Each number is 128 + 24 x the weight over its row's rms, rounded and kept within 0 to 255. Layers, rows and columns count from 0. Numbers have three digits each. The size before them is the row's rms in percent of the matrix's.

# layer 6 MLP up, 576x224, rms 0.0612, rows 41-82, columns 0-111
101:102122111134144109115096136111158154122119141105158175160154137129175114146110120090136112100143148151112122125104112118139123140103162152118118172128163144109145111109145151135131139103151163147067115148113127125156129160178112083135165122121149165108074106158117149097122154130121128145176093169098119160119148140070105075109097125160
102:102122103121125135117187134104130138095133158137170089181130134159152162097103163148138092068087144111118142166140093117106112132163113130121101115111100126076122101136144124120155170145127121104120119127127187122141143133123105150100113145115104098133131160074153114155144100112107140131094147127127124118147143126116127139098144122132
099:144186123125173119119116143123109121125180147096148114147136124150116109125088146132136137124162116095157132086083149122092156111134102106158121113173142105162138141153111136078137128134095131101123157167165119139151105124138135144125088112139092122166177121121134134123131144106127173118143098083107114088128112133189102121158125179161
089:106107152130163109121172133149127139156128091108182125136123160139106132147113099174130139131114131101113152077117149157090134120094184127106106112147166170132122222114112161122095132084103105099146147143143129142135131159119119130151099149144156109104141153131122134108111080124140106132137160079137108115144137100130164098122141141133
102:130149100168138116128137104153103130149136086139110164171132175131140168122088133113122136118113132124120127184087111095156107094093148141114134165126143144120116108087100110104109075122106182123157130134093124116098107162118100085095163167133104122124154117118130142152125131122116148111129123095087120094150065141139140121118156119138
101:150141149084123125118158155108107128141134129108139101164142166115109116123146117098128141104126185128114126151100151122146114135111157121141132101140147095155120094145070065147116127113115151139116130101124151109160079132104137171101120121095117147126156103148140110174147137101147112109110135125122105109085148096104167116150091090107
099:127154114119117115142143188149117110101104134122117112117117094143146155101138109121171126134143122147177145112114076126112179137104206097129126063132100140115108100139146120132105140123095187140138142115118139122166155097119162155137135099099107112150131114108117130164148127114134137137118105164142096087111153133162124156114134099118
103:074156133138120148116117144100140135120168118130108155109143105091130143156165143156116093134062120145094165136130140157106127106089122096095148128109089125093108150148134135125163127114115140142147148106141125108108160129168159107143124148142143121173132119141173134172131156146140099160166136123146170145101132111098108107122111133160
096:156130090123139162117103155133097108149120157140142136111102114145138110121149175135114115131100147145132079106140093139108135086177124146172136109112093076152114144170187115125092148149099130155146128173132140134136097126149154107144125132143131097105136149116127104099149146109176154106135114091096118173105141105104134138151082134094
099:093148132142124151127165137120149086125109154062125152131161134103172123129097112148121112109101169154100125139123133131079121102095126140114145163119106131140104098129088112139119145077133167122137150124144103103092092106185121140154119087136147130148087108145137157098112155146110139143110156134108115142124094134170112097125130118170
096:087102152153128104196128119086103121136112112132139138118141121162112070110112146120091112127123094099184113130101125117128121106105135092128105124131130107117092125128143149109147113115130138112096137086127136127117167164159104160175113116087101101119139113143134136136134109133125146141095096131110186089146110108107170116112131114125
107:141185125102132114158099145143106150159127112126093125094113113106120132101089119143117146113167071110108073093098142136150149111146131138121071119135082106099112102133145121131152079124136102149157139105137117118087154163124160086132127077122136098113111129170134130164136152112160122132153133154129188085128151105112119165128144094097
100:142083182162153132133118081157130134171099138121124129123126124148122117138100120147126130141086124146096155157117147146108162114133135135176134124142135108125142107174116085144139119168141172111121093107139161140101134135119117111119130131105104125118135136153152129122089138127116130140060095140113149116124142091114164095114112130111
101:135131177172128144144149120119141130115115147124157123122103169120168150165077137109109153121091108129113093105158143144059125134110176145134144155172119156150154091135126141115115167128085077111174122131127160132107100153106088173112098106081113115159130156116118141149111112176130127150113142119142124135112119126083137071122108145119
095:163087144127133100124102114127124111090118160136103165099123132110130123140140125137113106124117097115143122076125148130108120124114105115130119170137131082113157158113146170098169146146072157089124096133076102164129115100115077109101136133112129131168147154119126134137120115141132120111091109088091150115182130148154128140147150140133
104:123105100126101167134120108157147073142114138105165156120145138171129128155149142107159125139074138075160146127138100149107085135105125155108159128083102107104153139125114131124143161123126140124117165142083074127145161151128139106142106052089166126107141139155124124091113135159114123143133114124097129138142105133148150160168133088166
108:103158095117125171092100108119174129144115173110132145134113171153106174130151157106119173156144088127123103109090097142107108159123097128094103121129128139114110154135136114115146078127137142145116153118132127155099141136150106123141155073147118153109139162160122140090138142085167158161136146111145160138123117126148115133101089107112
103:102110129097112131140099127160163139159110133116163136091145155140126141089140161140134179122108143122116147088165140113170077154139120154081169167174101086163130144116116173142125155176088130131148123108131129159092156165110136130138101141166090132124144163132126061095110133120127116122098104099185160164107138125155130083108177105107
101:147103078158131098116126126154106096168116129118113129089094060135137165148175114108099132134131122153149099103110087091142098151106096172121091088130150136139144109087114144089123149139105108125143138134099148127130116126110140112130129128107089140111121134157127192143162118105155130097132119116166127153092139142150132122123117133131
099:153159131079138121142099104138134134150108143151110149147152109114097122168111139090091098182132134130142131133129107113171114153114069117133131122107173165123141110098114144158133109135142105141122138130073147102123136105110154179099144177134138112148113135124128115134088133119141158115113088151163110133119129121126115138181081137135
098:144128124136158137108149134137101125105116154137088135126126137135083102081152142114135117125160087107126108106129116123169100154145138146193112116109126121163123103156152124091127136142140165153156105148111101167141107093138161165103168161097118155092122115164134145142130131159121090168146100111106127141144130116096125156115119086085
101:122143161130148095101127157104094103109109149137102118136133097143177131118183127151120116113143160116142140115135117172103143111091091083145133134137156093133117127123158153121123097087128098171142124151094108098117098126108153132084163078160140115099096142135138157130140135105114141133129122103121138150098130106170122126163158132139
105:108134040166148106122115091087115125096153135101123145097114166162128142127110133166114148151180098130139129168125135134098144129105099115125153105136138123133163139128131093106172154159134140098073151167127103103159101113114124152094089100147112121105182141149124159125101091169106131123135116133114115129138131088130126121133135145111
096:132175127065119134171113151102178109129117099145096143132109097118137133097136139148114124143097082186107115151124093123129163141168139078105109127109112093158148134118110140115170110126148106105125132117131109161149170127122119122116120130096098105124145097138086083116178120139110159155138154127112122151121149134121118144130135159082
097:102149121103119169172118109106130126117129134155089160154141139158114167146110157120153123149145127125128118132125148069116115099141107121135152119120103153095162096122109138109121140079134133161097175107147161159160116139101113086124125118140100153111107162120161105122125139117141098114113108157119137142108082123163081108150099105136
099:126176129130116137146112084157124118117117091107095151145093089120152113122100122140082131118119127152121144144154120160155151125124158175102128131105082084112120119130104096127146171111157159102125149173094099108150101144116153134157167150137179158106145087099082103124120128116143112121140120143123105142110138111101097136140132088163
101:102108166128138130119143109122132121137073150121129129105169107134120109102127138085091125165082123133102117116124136151166105121116120144127117136107141117117124165140146124141173120160172154118162083132151104115104175092135128143097120120149139164127099126134123130118139134157108117117117154137093153109139143133138082113117150088165
097:137123129130160121103126157147071136163160079156134098127125076117139125189108148166121132095136099095103118092150114118171133157102160147090112166149135157141095106108097179100093112133106152104153134132118097142094121124158113098129158150145140147119156109174103138087130130126146160144123106167156116109128119122165114103117120140159
107:138174140163130118139145107082125095185150130129103125105117186173114133102074111108119091125123148138099152156127127147112115105172126118162122151105112095144157152114126116091132146152118137131109114131145111130145169104118122101134138113138118132095131157130135110123077119102155130155140124145124097115107135136109096136117131142116
099:194155085090086133145146100119099114117112182170161147112137098103113144125142146104142109163107114137145120139101145116131113106102176123170114146159095131098097175151165136141135147120114144117131141151106088099126162145134094131128111151113114138100082119068182110158121130095138158125082126118114123135142138125098154148136103143114
102:129112148115141142118110155115113107155132162104146071102124169140178165098139136129127119176111148158125120152111102125164151148124102114206101101123135144119101145114111150131095139138098132168112149116134171145132107141157102112124152133146087183116108121100114160121146167160149109116150110173127133121164110145111171142110095107167
101:112099085119111123152144102140111132094170139129119127118115129114129137121155145180116180185138134132140128114109163101120129104142132132149125144163143101152115146110120152146159143158124107095160080093153129152132126135107151118145147130129127105085156103142155159095147113139097143195114160122103104113157135154126129177149146146123
092:138143139088115104094137131131127172124133115133092138128177115131183142084142146071150093097128146108088124149103140104106129099113148127116157118160139153112119112142132096110156103164129099140156156159133118137106096098103127171097128093135122098106112113098140131149114143179110157178130156074176180080116131144127144125114133119116
106:122163161122119128111177176131138129146138136105131134097152126096101089138146135125123125100097131126126099131134190125118140137122109138075120162173159122140089125119102134107164145085141162101121134156116123166107120111146170085084138137134170117120125125119164113121118132100119151140084102156155099138165111055081111170134150158160
103:126153130163097142136139126086175132097098145140138111107105083114093159090119125077117159133092134165099164143103099098131089113150156153141106117133152114165141126138139150117150154159111078088127132117145097109134139093119068114131101123116092122136124104126136142121086099145176109116114132149147162108175112118106141107127106086144
097:093144138138112112158115113143108138096108081139167098130082120128126188135123148129132119127106150147124105133104104122150095113125188095069127149152159120089120127103113161112135150151137144089128125079124108137121130149164167134127067126117101109117110140123162113107116126129091116142108161129158091162156115098126131105161119139104
105:136128135175133120104163158110099132178154161133158154108140110115145145163123112112108127147094135161156078144129144139127136124105146127157130116107147140136139107146117165122185172163085133144115118139142135131139129146157132147146098112109154127144160124155101118139133091134092094109117141131149125098134119144085158159138112122125
101:144115106106129105159144135137111160081159148137155171156109091124084134124145111141116133133144168178139135122125130117110124117145146136143098092159143136129147110135162155134150104128157072101133116112103132140114152105085129135128081120099098115099119116133137052139155147137086132162166143132147114150084122133128118132137120104137
099:114130118100094120129146127147133157162176102092120136150140112152131132144086118147102104108158111134127111138076071110140124149105091152154156128122112142115171126158098136103112125111075135204176155148137119185116106153164112177129118167111155098151134171133120150140091129124136133110143097105110095169106146111102149144146123163100
100:160122143152088132118146116115102127101099155108119112149082135090155157109125143098132143136162155143131114158137140163097161114148102139125138122153123060137143109089108137118151122141134137122133131116154134092118135109147136068163113121169131150118142095080150135098159160156114131150173133151075158139128145172148115131109159117163
096:165128133161135127134112121077129116146132095170148167106153152149143132093130144126123120177129144110132127123127149128111169116128155114104145071156174105131115137110153117140144149133140145100157143161155114117134166115143188149131106142153126139115171135165124134141133111125083129121092107127081175070123123176140086116109123148116
103:127148134118073141162136220118183167146136120133120119129148136097137130086123155140096152164094147148151109144144129145118147107130149093143149132129110137149138115134186102149097084147101124120101124138105108160102134158095084187126146152123125123162114162130117134116116088133118089132128159143146131108156137139125131145183146121180
# layer 6 MLP down (transposed), 576x224, rms 0.0613, rows 41-82, columns 0-111
102:140117096114110108145153097094125088153114104105107096112138143159111119135126152136100121142130119108142164141104123087150107108105145137118115090119235130178105155109138094126081130152136136128121137156166121139129146114132115119124164151098108136160116116122130139122170148146134145087133116139125135119121168123142109160104131106105
103:136134128143122127127120122097105141119111136146093164148119118119150150174110132141068103138144131142156104101151117142168164102165134122158166137151167156113110135138129102100136129136172131091131131108124127158086136105133135109116135153136102133115130150148092100108173095125092124104156171104139150147128127103095108137137142160112
101:132106071098117116187114143123132144112137147094176124095125156136128161107123151089150127103107095153142104132163110094136162147120131130129150147116076125149107110129140095153160131167136161167071104119134139132134117131137123119131116115148104131144116150155138127116157130138154126151139127124126126115161142141145132137133176107137
089:102104107118106124109128138111163107157142139096134133123121164152123130134086129129104157168091167116150137131151121137105125123139165109120129136127163119127108153120160128119083175124110180087122141138133137139119146106131115107151141130171098135094091114162121148153131150143124111144094100084113142141124121119124097138089176124116
101:107116177160124148121125107140104087154154101084155090149116134093089137138071143094118114168128140112096151135110128113164097133096143131120151109131178170144153150110114138183103145148147128168118126180128164137129146125152154133122106145107120114158177115124104136160102110111167138136116114093102141128133140185099178195094091128113
101:122131129118149101171179107074172102076118114127138114150142091100102159152116124114120127141140084134142100148122121153143186142139149080124127155137121115113125103123097156129154133122142108096113139105158168093134156129141144150121192136153099096133088146102136159104138113120121148175146104116126144094163153116094099098131103108112
101:065175121077112139149099142158116141165137143131070152145090137114165143125123169177127123123118132134157129141104125170079106136153131130111131129109112148136124138166153125120145132127110153097110135136157137145109131129133113137123099120155137147128116134131136136103165123152122149091117098143107079095113094090065140145128118104135
102:102143121118154085139095141140138124120123120101177085109146147125106131109140105093127108101125125133132098124133108135087156117129128125130130153078158172119144131155125127121146115120115121148089107123141118130113135147144138124130132089094150165143128135134155121077136110108099117148083112146161106118127096120105075149132143098114
098:127104041162155106161124118136135090126163139125152131142164089143123153137123170104099133167142145139082123096129139125132097089130160153102147106139121133120168145128118104095135132125152118128108109136169105142148102098145108117128116117147133108176094123123099115149140100128138109140122119125111129107155123132118170079121093120093
101:115159121150128110132124104146096112139151119137095114163140124120118082141127096126139094140082134097134133134108096136105128132083107119162129099121137113130135164116108125177186110068143165140123154129129122076143086102118125129125156137167165140138145142109116108130160159107157131106105107134094131115123147153136081119152136101145
095:177099187102125109106153130153145114141126159120089170089055150119144110130118124157153163133115140150126138133128122142109150162153095131108146155159097141125160112088161139093074140109086122080136164156183123119146128103130138080127085117072152099143133160134121142089123126145106133089126127163170139149102127142141099130161140125122
104:133137129162104114126131159125106144142135127136109173122098152130153097127132142122155181106123160104142101123097167131127123148123145168091132110183110060158105142144134180103110108133104094145162104081099072098149142122147104162134124162131142148142150107118117158147115150147148116127098158132127124112134173111155194130112104079160
097:097101111118127110147103151091133096141084102104124118132143143099107152110117109158167106137172118097122130136127131119130140105122102097100100152199139074066166148111148153135099117106129153113132113131165125140158127102109175164112092114083138129144122156107139151152127148130102107119152125106153132102142107083172140126115128111155
099:106109167138086139141104105144119156112082154112129117149114165181128128120099138112158154101091143189162119129108164144144125128118111117110121127158131140131152129169133123144161159142107102107145101079091103106151102166136132166092150088167139109155116131119105122090086140183113117121107055190146101150143128128168152138097143117151
095:100117141117080125072106122171134165133155137128174136150147173115119099113164090076143096127123104108098133085119130106133098132127118111129137145144067106132129150168090171124115164113173106123123093138106133116164154124171128125149089104111129134104155186179091139160156118147108132120165168111144166133114131183118121102193138118114
106:127139118166137133131129192121136100130155113144100066135121154133148153116128161121117130114130113101119103166116130094100145139184104136095166129149155085072116129112140115094100124142120136132121120125102121132140136158173128132081107118139101120100110113144146120119126103165095181123107163102114134107128120149113110170096128124158
105:118111129154126147194129156162101117118155143141134120140108143137125190168102086101121096118153118093081151103069158137126171125128131105116132103121167120133104100165125111102153167099090081137165066130148145173129097127108126130139109106142076119133124161145148170117140086111112125167124146114098109106142142093131130110131113160122
102:132129156136145199128183117096139135128144111118143125157101123134125091125115143132167143117120093121126070141122135123116100170084095099143146193078131115147155156061132178103096102166152135117141115144115115137112150145120122101158125153098157137093099139092086102143113144138090130134104107136141156135115109144111138136141114120148
102:120167185108149091121133150100110119140131133102132113138120104194140147155100123121086119076124143101153121117149107129147141123119104190133128132119084088126146140133118129114145113148140134137133130118164116157115149102159144118129134148108115150100122142090111091157090149161143121117138116115101104127110131157111141111149113114143
099:174096117170132082177138149144131132143133145128117126151156076110137113120125104120119120173137141109128117131105139134120101105111140111089153167139133099168179144114135133161178115130126106109101142136115089132116136127137136128112084106093123148104129153141076140082106115117140157157154114104130127112142188085146114092167137101134
098:075141103134109133117129150160154127128170092115162151166164116127117129114107094112127103125143134142141135132155110121085148111104109108159149141130134124070104158130140122101100097145159115105115117174111134133122142118163111133118124102137114120136090106143094129083125123145131107126095147135166143145183090157109143164174122093142
101:103151111100082124110118102105096138138164160097137130120142103146153115127097190145154109080136111129142136190139081117095116132129100136159149100108128114148118162110182115141130155124093146136133124136137119119120165142101105149163125133126144136135150152099137127141159134145163133104090164106128101126128120144113137143124100098102
105:121117083123097120164117176117112150124108112128148146120137148158113116136121108117124097095135099142134114145142105137151133128157160078097131127104155155133152149137163107148116136129104125119109142154159124138105086103146155132113131124082102140085131155109144132100109128164121153152096128119108120131155132122105151167112138163121
098:132128166146176153111078092110105112097107130102124130130111126145126118117057126119110116137121128096135138126093108124126112153123113154118096115147135097143126133167109099089135110124153123154140153095121098139115143159110126156122102123113124082141163137136160119163095139096131100164168097137132097093130135165163150084128147107087
097:163107141096123159135159114115130124154129119102131083087100143097112149128150096164139160134114145124164142194099140141139133165118105129112109178120161153178127121129130131145126162160112114087118112164103143142151097128103106145147144160201130130096109123142088122117140119103097142106116138136124136104129146085132102143131121126137
098:159132125147105115113092138143131131153120142177111116115116120131118144195117164157093103125105132125120142103112139152133100082146183153124089122114161152128093128122083130077144177134117103110176144126122122105163096133108180117143129159133140116134096115100155171153103181149105124153159136126113162164157128174161135102124131161109
099:113096108168149123150131143122116116072089130161131087136098132108153130153114116162114124159157102122112094136096137090108104095138111162107129135120112142123110148129121100081158114106149152159126110151132103129120115108100166118156050123136124127099112134141134138066135168105126123185161096119150091134123157163133088133108149134107
096:137096171123121108165116150101117137108137135123096097135129119075112107141172105116126105099155141181107155107127095161101152110119126141130137111121096109115128140125138103072119091090109109124130125158106133133143103156159147136177107164102092146113145134151130140093123166124163128146149128148100141106146104089121098077137128115124
105:146132093155137131181084102143139145118127145055147115110145131122133145133144143113137135156130111107097105132088180113113142129128088163100114131123110168106134129107105117122138105114094131099153131154150115149148144107121122108132124111101152110108134173170153104124154139141100133125118094139174187121111114152122107146164132123112
098:182134104138138115137131144105123128129119157142140135130133170166132157109145100136142111089153124151159113143125123121130139136168096159107085174122175148141111132104139163126107121127178122115118140123109163091112111107165153114190128087117145101120152152126145151121142124186095103098135133172093097144147086113158155117150137130150
100:133103112154101120137126156101141105121139106114132161147138156121151145172126160105108133160112144084161115098142147110099171117107123135129076097096175118121133136144133105158106149126108149128105119117101154144120156128107137141145125155148148124101120112155119108155128160127109136174113077162111106097120138134150130151139166148155
100:135105117134216153113121141128124102150130104186135137168121153190134142089129107112105117094178150095155096165169152122124136122115113095118186192140140127122111139127166147149106097116112151137145122090097141141150115132128125133089156128141126086162118141111118138094140119142112123156119116132156087135132166162130122099137126110095
095:116138123143133160137137143092140123150145119179144105086116147135127149109134127159131109162114100106127139124114175161097135141115114130088084081135123160168084129109126157160128132181130136143140159152099097152140113157126153098170124112122110149108111141107124141090142104103126076135146158134099134134166099121118131159120148112124
106:128103169119121113116140113186149147140112111135110155142134124112093134166108113133102134122092141133124139124077088136165102136106141127105127136141165142131087117119114103141111155134095130095130123150117122136130103156117154093115129084084149114152136184140109116114131159117101153159116180081160156111189136089135086090093114150138
104:094126112111113119077140153167120118136175158125122128141125109139180155167125117112126166103108187094133095145172124148159161108095092118092115143115206109101123149115096124131089115124118117111154106129157151109142121111130135117123126143138108118102138120131091100122128142142132119123116155138102126121129129130143131164133126127134
099:161128120114108129140120165155118122133102095181100120086155080108137115154138169134114107162134054107157139106120156095123119128145104079081082124131117146111152137109079093132138120122084167122124114097127136117162105105118191126097101109133093088178125110141151104121157119149140154145121134122124149084143130142096129116104143159147
101:099116118129144136126113097145181119084068132095133103149143138114095111148114090113096120119087128117129105147171084127123161116128148115117173101097148147111126145146121090082144120168125118155203145137103124137156136136103088099123122098112110113124127089126146100138120167146092141112117170117155159120148126107147093100092174117136
102:152120125138132172139100103137118149103110109106126106110173099117089116133150163089126128109138175102117098104143136158142098160117079169101120124106128105116114135091128088126089110116116134122132133170159163082098140148133109113112134094133101124135138139088147142145132176139148124136147112149121108131092150092162128127133120070131
100:111135160131115117128121060092116118138104156144113145131139117106147102139162154121109161106108090143131109132159122131160095132106134157146090088107086144140127116124095121133130124132130107113147115127139156126132133168104134118170138132112097122124127104098149100092142130099117106126153114150133176146122142095127128130103145112159
101:086085141142134172075126174093131130149119095162061145107165165151115101119142078158123094128132141123148148156138135115111157065135114127174119160157100143114105165118104142085125110092129105123174146093114177128111143150135147166097123140112091139129138088131131091150148090116125157112148134106142118152120118141140132146124159124131
098:092156115147148090146116151151095148130108103089123155171142143143138112155149075106163110144085113101118139120118102142138160110093163117136152142100078106096160093163159158153132134130109105132143128103116125130116090110139065134128172158119104117125127115138073138123136132117116095084128144132132123113106145164111120082147162124132
099:136092152133101158150103132107077129118124150090137151162157141152115127162069151100159116106097134149110137174127123104135152103130130117148111091107141164087107108162117078119135166084118105131134130087161160182146135140146140127155146111139094108149107137106101148073105081144122107153183127104109150136157105147152128136146120148166
# layer 6 MLP gate, 576x224, rms 0.0611, rows 42-82, columns 0-111
102:156083142111128156126108129157127137125125134119162138133125154150135113127125139131160125115135125149095154128161118115101170114164139105096129157181106084109154100107127131158128111098156132128132134137131138180128123131078127125131180123173197147144102099119150102155141117126128138112130065119132100137170100135085100129185142090163
102:145114086133115136098130160124137121095163127119125090100154108127166145118143128142141161125125092158119160150107116120133164134163152119097104083116120143138170108117147127109118111168142116139121115178117113131127141092136128107126130127126147114106129130100125095143145133159162145093137120158123113096112141169102127166121181100123
088:146194126136113157087098163162147147137141147103127097136117170130153140133161128139134157137128143116142107140167133146109101143123088138159116113110073101151092158118151149112135122164101138134084110129113146161154136072128116131145131083090094125146143154128151103134147092071130135126162147120172113154170139151112128156134139119107
104:133116156153109162170100104135130113147131104118142090121107083124155145153119143168139123156115136127112133100155098159150115073126102115135120127156101107130103118115128140091112115162132140141124162104167082131128107113157087143129138128121136094042135139140069117095103130115171141115117116112140146165130102134122135124090106100122
101:128191116095118099092135131114125172130095093131100100156149132052109139097115122140166176095128115148113182125162114142100144140125151115157194118167135130122145157164152104124123145139115168128089158164142165088116147151137100157145113122141131133124116149142113138109126120143124157143170097091100120133080162117111076141128123123158
097:130121152112128169139104092131193097124134126133127124117161094113106145103117176139153140104131084166149129169144141139135094108167115117186125181143086152128125102159162108099149180144144112155100124105149155144108109094116120111131133139171127144134154096130099104099153085123152155118094108147137113128151140171087140095144113148135
101:168125134110153122111098125110164129130196105185103125101109119119110112141123111146068121122124129138136096135118108139105152151166084108137126117155159139104122147136109144128170132099122068137133145125082099111102154126148151156170121126129153125179160112124116141132145120113157128105148112158135153154129121116104167138114103135138
095:122104120169142139154143179150131117145144149145114124115118140114132109141152145190154095151110084114177130143125196172129170131105152141103133170112109089175110105128186152114096107118115118109091150170109160129135149126124101123138104117151171151126103140145088142133169136134121089132123092128161107139158099150128116094132096122110
103:104082133105133150134164152109184115107141146151112122130149062157117097155109103113082139157141114134107106135140131147172111107142139113153132124124058110157169127125126145133145116113139121154143143114089104115127088116121098133123178155166124145144134145130116106140106147134107132161136134097145160104084130175122161114173127120144
098:129145169109119119125128155127090161155083102107100136130155187108124104086128080154130156123118150103143160152137127088094161146116129170154157153170113160137133132162140165147138077120150147170128126158094149111116111128095141147121125080112122113153130107064112138156121162144134188111126110123101153141129161150115087153118113089173
105:092154097136136151131119133116075141141153140144139148176165098118145113100105164149131141129110094203152134127135137149124121113110154097098124090172107127127117118113111159181110122138085106146162106091093101094169078134094114132077100143135175116172129123159121159097103162122125143129114114122133111109103134127084127113117149132115
100:149087140116073140137140129168130094163125130106131120134135088129139110121174138136149130143136116180140143115099164156098116128129180132142137117114136126160138118117125133156065101134177141093141123098103169160130112171142141107115107144128122168127144120165088101134107121165110131130117155127117166127136157147107136128129086101115
098:132079105140127111165139112130154101173132143135165127103131159150098133116133120160119165124116162142136119127173110057165094094105135104115086124127118117120144127144129186118114154101146118147092144095125119085162120134132114119124162092151169124135079139128097099128124164114104110068081121146113110090127101161116100112141193126131
096:131158126132139105118132155117111128118104083126178103149123135126111119079177109141157119092144173147136146106155177108112100151132117111148159151149118105127114135110121153080116096151144082102119109153146118121099143158087130120187100102131137137161138164118151121130102146106121106111123114108109142083108165127153114159099099130131
108:130134140111138119144136117138143111110130148143156154101153165116131156138138167167181167143170153130133086169121170130117153114102122124119129105144123129091147135106117107093138119103084139084159081094095121140140147147151121166091143141150164129135138111165129122124127154149117150147148118161132079130124096161099128151145119124103
105:108105113121165146173166131150141108082097119116131153141172105123072137085128105154133120103090123112094146140105121129140165104140139166081153099113142147107100148103146177117091129139114101129133124134162098125172143106139156165099106121163188144116122154173085136094150131163141101155108116107103135141067091108145136140123178078144
100:189174090103136136127190164112130141160155117150134166178135132130085109142106121192122148179097144145080145083083133153073125080139142138141110128147120138142103110164088108167092141163077161123117152090131130130156153108122118094131125154152116121132116132189138122151140122161139124092131137101155144131120108141105154156155131134120
102:122100097101114151087120148128164108137149159126134116154137129132097127139170145092095151172136129191139121146105101137114130103138142142161096176158121131121099146145150141114123116133140119177128107146127125107078154158163133120133098146121164148167117168115123092120108130102118146122109138123125108171090141153090131090102125147157
101:114145147109113165132108140104140114136108133147112158163126096123146155122152163125114165121122147150128097131111091150111145093134121129150113091109051140153110096134143113149139164172110149158136130095124137091148095122147116124102106126192130114168160116152110095148176140082150146121092093130170106134120124147161166135152102121104
100:185111153118104105103145107133147162181145155133111143146118127142146145141180152106152151154148142147112138122144151152137153111118142134153118127165096154123133100121156118133142110125135161152146146144099159175136167128103110113152132091144148121133132143146156120179129155165135135157143135140131168137131153113107144144107120119115
100:135137106154107117142141133132091155175156096129156138115128096115094123149152066133124115078088098146150101118099078099109141105146147121141126109102074131146093118119115086161122092134098107148137164184128158119106125137111140098102124119125106172161160124110105094114117147175130124116136106155122111096094143158102071084133122100125
101:111114109143163123130177087083149102128146149129110105133162123134102139108078121167145140144134111122145163121128127096075108081123126115153122121142117105161160108099201131174145115130113137127099129126136115113133106106109122119106127085146127131162121152117081119132122076148109125121157058159128159119099154127106101118113153105152
098:115091067073110157130147102132089108147098117087132151094155118156137109101113108170125186136157119196139147126129084125126078176159096100143143153189136133181102155107135139112108137139109139109165124134148114109091084147168080122120116134111104142112150143166107141102126168159122180140159131149117114105107154145156119125110160109137
100:133112109155099185121100150144075089162132176114112130116091095122128123158095135140125138119111079152141097155111163161142143142129123208161138179079141123128096120181148102115110155162122104127141134103152157134144130106132170139122147131164131111123086091104107121102127143123145148118116125129112153110118096100092117121119156151099
096:085149143144160098110098114141119178119130140124090141114150102099140137100137143099127147112072139113173109149157136107149101146084099167131110160151143159134124127118124096099092152142165113118118061169146126135143120141125095164118117164126137102118169156134121125129090159147164137099126134086145128148102141111107141149136137125104
099:105120186129145104141145113165140144178079146110112144080173125144168124107124096078139105118109110122132146127134119106110099131115141153126135160122123126105164137127113143165159154136132127105140133145104092115136112109122094125090157072172125150127105134129104066114181151124122088086077112162074109131136169090097108116137147138145
096:124126130134133120178149143130134070145126129136159125181172144092183098114107117158117153129084101182160123155114169106125123114113161146127123139095151128110113106149118122123130125101135117142108117125119095111165122161140093116119110137115147170097093157105120161141103109098151099107125128121080137125101143166085146145149135123100
105:115109112147155131115126148144130056113113099174123108142129112109171105129123133140144108102103117116120137121113159129146125137189130134119161119142101134138083123132167139151112148104160150114135156145117167085143124149129138087143119135143099133152114067112119104145134128107160138090118104162116160092153104136110138173157113083109
100:109135120132091128179120113111086109133122097130124125131148159132131131120121099132135129122057100101172130165127144126097181100147139146140135140176124097125154136088180132130147168116077116124143119146182164118153079124145141128137176144126134154136095096142125145128087110124093101125142141191107156106115108114144118158134143099151
099:094127127132124097150101106115113144129120134103124104104113089108135166150124134084143086105117127109127151151113109101124132098125144135116080114133137132128091151102151150095118123095118107149126131165124138123132140162144122129103143128128132131123101124109070162156155111140188136085153116107157165108132123176118116151125150102100
102:127108130096124141175136163125099082145161153194089187108107107119110139105128121118158124104141124149128111124094155163126129099108104159139104125118135137106126121125166112124085128151128102144120125117097137143155093091144128148126100114107082174101108124117092132107130120102117131122148143120133113131131125146096095167142114114128
095:109155193084135182130092119120167088111099115124102135100125112167181148106136090167148137105132144112127113154118132122134136138142129138142137152131090136106132118178119129150126136119116132161142127073138119113155146118145086146194114114113130132143131168172143100143142089141138157119082121124106140161128154113123139126133118127175
103:106163121151110128106156134150082139130124144109137144129109119123100155139140153128157152109100149119133115097140112093131148158112108159168160135170151131097109153138166144121114117082134167138130095118123118140158106127131136106074133121164156128120121114130122104081147152114137147096128111150103106126106168143110136133123121161126
101:145116122138147118154095093132118105126119138130138076120123078091067098065107137126167116105147150105136127122105135134113110162118194135136122139130164111114140167112099140140157109128121113106107129155163119110159111110148097178146161149149155150121130148143102132119132103109122101128110160112101108078111139140104151127135125090134
093:134129134124129117126112122126124140127102134099118123145111125151143136101116135119140119077180082123103139132127100135145135117145142165173160169124158109109120097128145153154116118108135111129168181173132163123131075147146143126121129115139135125113164073148128140101150179117112098125138117149118168134155074146114127188092162092112
101:151138114120136124068117113154137159127129112082110128065119077151094125168108088113138156138163117100139101116154117139084159106162097159144158113143113091125179104097126170142143135121151097161127119132136131124117151133090113113118091166140091117138151132094114086152108169120128150131114119164101112132100129184118147147182061108114
095:153132114166130146170100155167133154109156091114143137149108122130134162122132141118112107123130182120147135117121141118125137105120086137112095085065127096139093118111130082113112104140102105082128116122102162109123087134091111135124112141185122114167140147137120184117113151148165151159100092142132143119090088095152094089091103124142
103:155133071121114139132157129096090129141164082135122096098098093120103111114112148149115132146133119093109119139153138115147166088164143093167152128128094087126160123096153158165142118151166126145118128104110136119163124134141119146150170147129127148135098132112140142119168167132118100130123146161119130120156134181135138128178106128137
100:126155119143115139071134178119143101145141110139118133119146132168134159139120112148106121129109137123135105097155119156115139132115112146147126138128091136104120145151140129122156102135099140128069102148126160152098150118122126122152158149168094127147138176146069104101111137107097126108116152125068122131094146137146106098103159119170
098:178099117081130138140116110111132151119145111148168159122152107114105123146131165120118132111134148128121109094124131169133177139160064159119108149141087076148138096122150130133144122141132169136087111095109083153077182150094113135141154102139151098164184101130140104133152102131148138104145138105105122134166137146153153153127146129108
108:119088174135129161150127140126094131172087142151151137113142135146123153153158151095131150128162125108110137124137096132123074090128134159165119144104135131126136092173144070113104150129101116131101125144114122169126135138098073135125144118122149102110109131117095135138122139145116170140112123157106188133092115114122054115153169110125